Each number is 500 + 25 x the weight over its row's rms, rounded and kept within 0 to 999. Layers, rows and columns count from 0. Numbers have three digits each. The size before them is the row's rms in percent of the matrix's.

# k: layer 8 attention key, 160x160, rms 0.171, rows 135-143, columns 0-159
# q: layer 8 attention query, 160x160, rms 0.175, rows 136-143, columns 0-159
k135 132:532467523456459526515503504511483498525438525506477487490495503523496490536512507422507428479449511478517497495456506487498500522530488493532500513503474502494506553531570484489452509519516540513539491473498530472480499515493476508499510509484485530552460490520507487467514475481492507522547515507505499480525531505536490512540509509524518475471470515494504486490484495540494517497453477522525473492522537526481511458512479503521512504510430472490487500488516500528465500499532472
q136 026:484504494492518543476515481500498501454475518514510523528534486505496493466507499506466514506472511490518512478480546496537458553534484506481471556557509497502459462503508523516503513497512501561496505512503501520459520504480455518495530503538477521520505501479499474550422481538509483473573526515470476470524520488482513519489489517527521524519496551512469507498503508498460485505514538488465489529494493479488484468487514503516529469492471499449469461502498474513478518489554492
k136 030:464500487485522539502485449515472522491483495475521494555511503503510494472529512517473529505481487477535515510490540492535515529532504523457448548543500491500482486465509487530530521492432493486497502487515450549487457507498472488502529487516465498483494496494520497523467501542533477459492549525494485507516502530497497465499482523533555521487527500484497526488498513490442451508503536504499494505525493470456470509474493519496515490488456466495492508501518443489446510479538485
q137 037:457478459522514521519508485550472521519514502488537519487522467496520500526461529515520507515522495445500487511490535522489482486479551501522470517518504470463543496495497497543490462489486547508542539511522512486517479505506488544482504516492512493506524461558529517486524522499513512515520494512511568525502472476517511483523531493509531499532521505465454501503469480478480493489487526477554550492507494507544503527512536469539518530466496507453520499486504464527520513439515476
k137 036:481501502462491514510487488537491500497508485528557494484502463487553493466483527505556492483454436495489481482516489493484499512532496518515521538527497476473519442539525531513449504483518545491527487521524476503455494458502501507513543485523492476487499463575432535493487523495491465523497466489484508521497495504521525480511486480498527476518514508501478499542435463500507523486480512461540519489492479518568475544495506522518485522488507504484490509491502515487494503518516508
q138 050:485444520498553511514495502467511473481515519491501498528540554521492502469517496459486491489477520535489524496518487502502499498528458473487544513492525516471502498498487469516515508534523493500498494498506444522473514537491535505510496484494471476486544536494463461523477475492519475482514530512496511494484483498485470530501513510498469533508505468553454529444503522526479506520474424525519498510487505474503505516523473484456499544494463477497464480494473578538489455534494481
k138 052:524476537490544480527474449475522483515461498463470476534522539520493485450504464488503534478489494509527536477498504437501496514538435483507542500476497495485481435516461489515496528537497473529497514523500506512508485569500477492491438481512517496473533540473479496515500441506479453519492540532458492525493503523482478487470502511498501487506498476507476526462498502498484496505493452542496496473518509483490500487500467483473521482516484458531508479515479524512511472521496496
q139 069:443508464511502505478514464475485559478474469505501475501488477490475482481485484501509495522508497544525484506493498528522517506488539483477458508523484470521475480497522485499514477490505496523521481483465512516517500434516477533501490524542549529491481464520530485526530535538469486480502439482506510491543502477504552497513483477483484469510515537458514464526474500487497479499485565465477518485496500545484516515470536480554530510507543504451497521505518456507505522450516504
k139 062:524507520496476507536494465510480537488489528495534514507455464490482517509516486508532488516507531490511475543484514500539525550506496516525521516509503518551481487447528512476493484488489549497524507507489502454527528446520474495503550521492526508484467504484518535462496544518504482468557493467467521479508444528513549439512499487491512504538494516514516504488482494483479502485450554489493477474528478512506548522487552489495517497476498555526540511488517487496516504465508503
q140 067:475473437506464481486494510479513454473458524520500532464528496489478480476499489487477500460524529524531528484496507481498516507549525509505498512500551490503520514536460449494505491496497484490494520500543467503500457541500511443537515481481490488503524486467459494504545511465568520500457497501514506511509554433552488499522530485505463526506492532513504491514519517484532500481520453474496481526487535490517538508511480503456489510524529510511493463526541498515477491505474489
k140 072:500507514476510485484513509503553497494492474485460482496488531499508485478471518497483495511500473497454520466548513462502482443508502515498494495485487486483491495562498501503499505520539472497499503476489505514497513533493507516528490463500512458538532519500503442533466442500465507550490473503523498528476539505451490513499494520493530523470527502501510468489493507545540532476547462532499482515490519478493481468539461477522521514580501447485435518505465504498510462508479511
q141 063:507493506470530529510503489543480518529527514469516500503477522498499509515482541526493500502499459480527484525484479539504498473479495495498512495486484479498502497451558553526512480465509521452559530507450523489504530492514485520466526533524490534474510511528515514476498513502472481494539523521493494487535466533457546490497509548487481515529492460496485496493471478498459499499478598505498528482543476504497501489467533481484456484511483518483499537503456465535504496504547505
k141 075:500503518466497501522491461512448516519539528510550512512485492520522519516542489491524514500502516486511479541472505571532508509493482512519526524488507507503512529439512505525506496490451539487486505510500497480485489497498486507470553541508487534481471496538512534455515541513511481480505512483482496489522450554499504484500516470506477496541486471494495520481480488473427493502449549527476513525521463534517530523476559491455472519463495525523539503499490501535489491503522484
q142 088:439490467533466517466466495482486514471463517482497528493431507450523496459484483459467474507500499492469487477487484521490471489522522522459514508533503515492500515541472514490452510501513493511536506543502491531557523510496484423494494493487474481474538470487479498516459494513503501467476496506499532509478512456474531487494510494490499503489523540504498483497512483481528534475518458542544449486517518500524503506525483488465510506482518481511483561500486525537505473537463490
k142 084:440483486517479493505491507503476517477466483479529479489466481480563508490505516494463494509487473477522502536458499530529482509486518522494493536527526549495520515472483509484471538469483537509512498560480512518532541477477502508480482478511471438466542487486485517498548527477515490447434528494476499517496493482447527537497463529498476471506500509500538463505531495539502504515464490507471520494509489508509513563495490514459508488503509506493498542525531523541485494509526507
q143 127:492564538554519504538529495514496518492506507532510505497457512522509464468501527499498482528520503511527471513470464511486512475501512497444483466463497521495507507493499496524493487510469505506507495557537529512520484471526496546477481521511528524443481482512494448511489504493501503453501467453503488519483474526443520454524505497495469464497489504488498483531502512465512555496524494470459499482473502465511472457514498501433487509501457517541442511495483480520502502544512505
k143 111:424496527524493511527537480495492511479488534485521498452514538483519497460458522491534487495480509477516492531495479477525495489439501478467516478509497507485455536431503471509518501518474534497521491497578504480484484476526462517458509541514522479441533531495519504484480532518485486452457473485471527518504484495474493495458482525515461492525519517503516519519498497514510498485542498472486529508463507498500520507509504505512518531531465508482469449489485517492475499537510530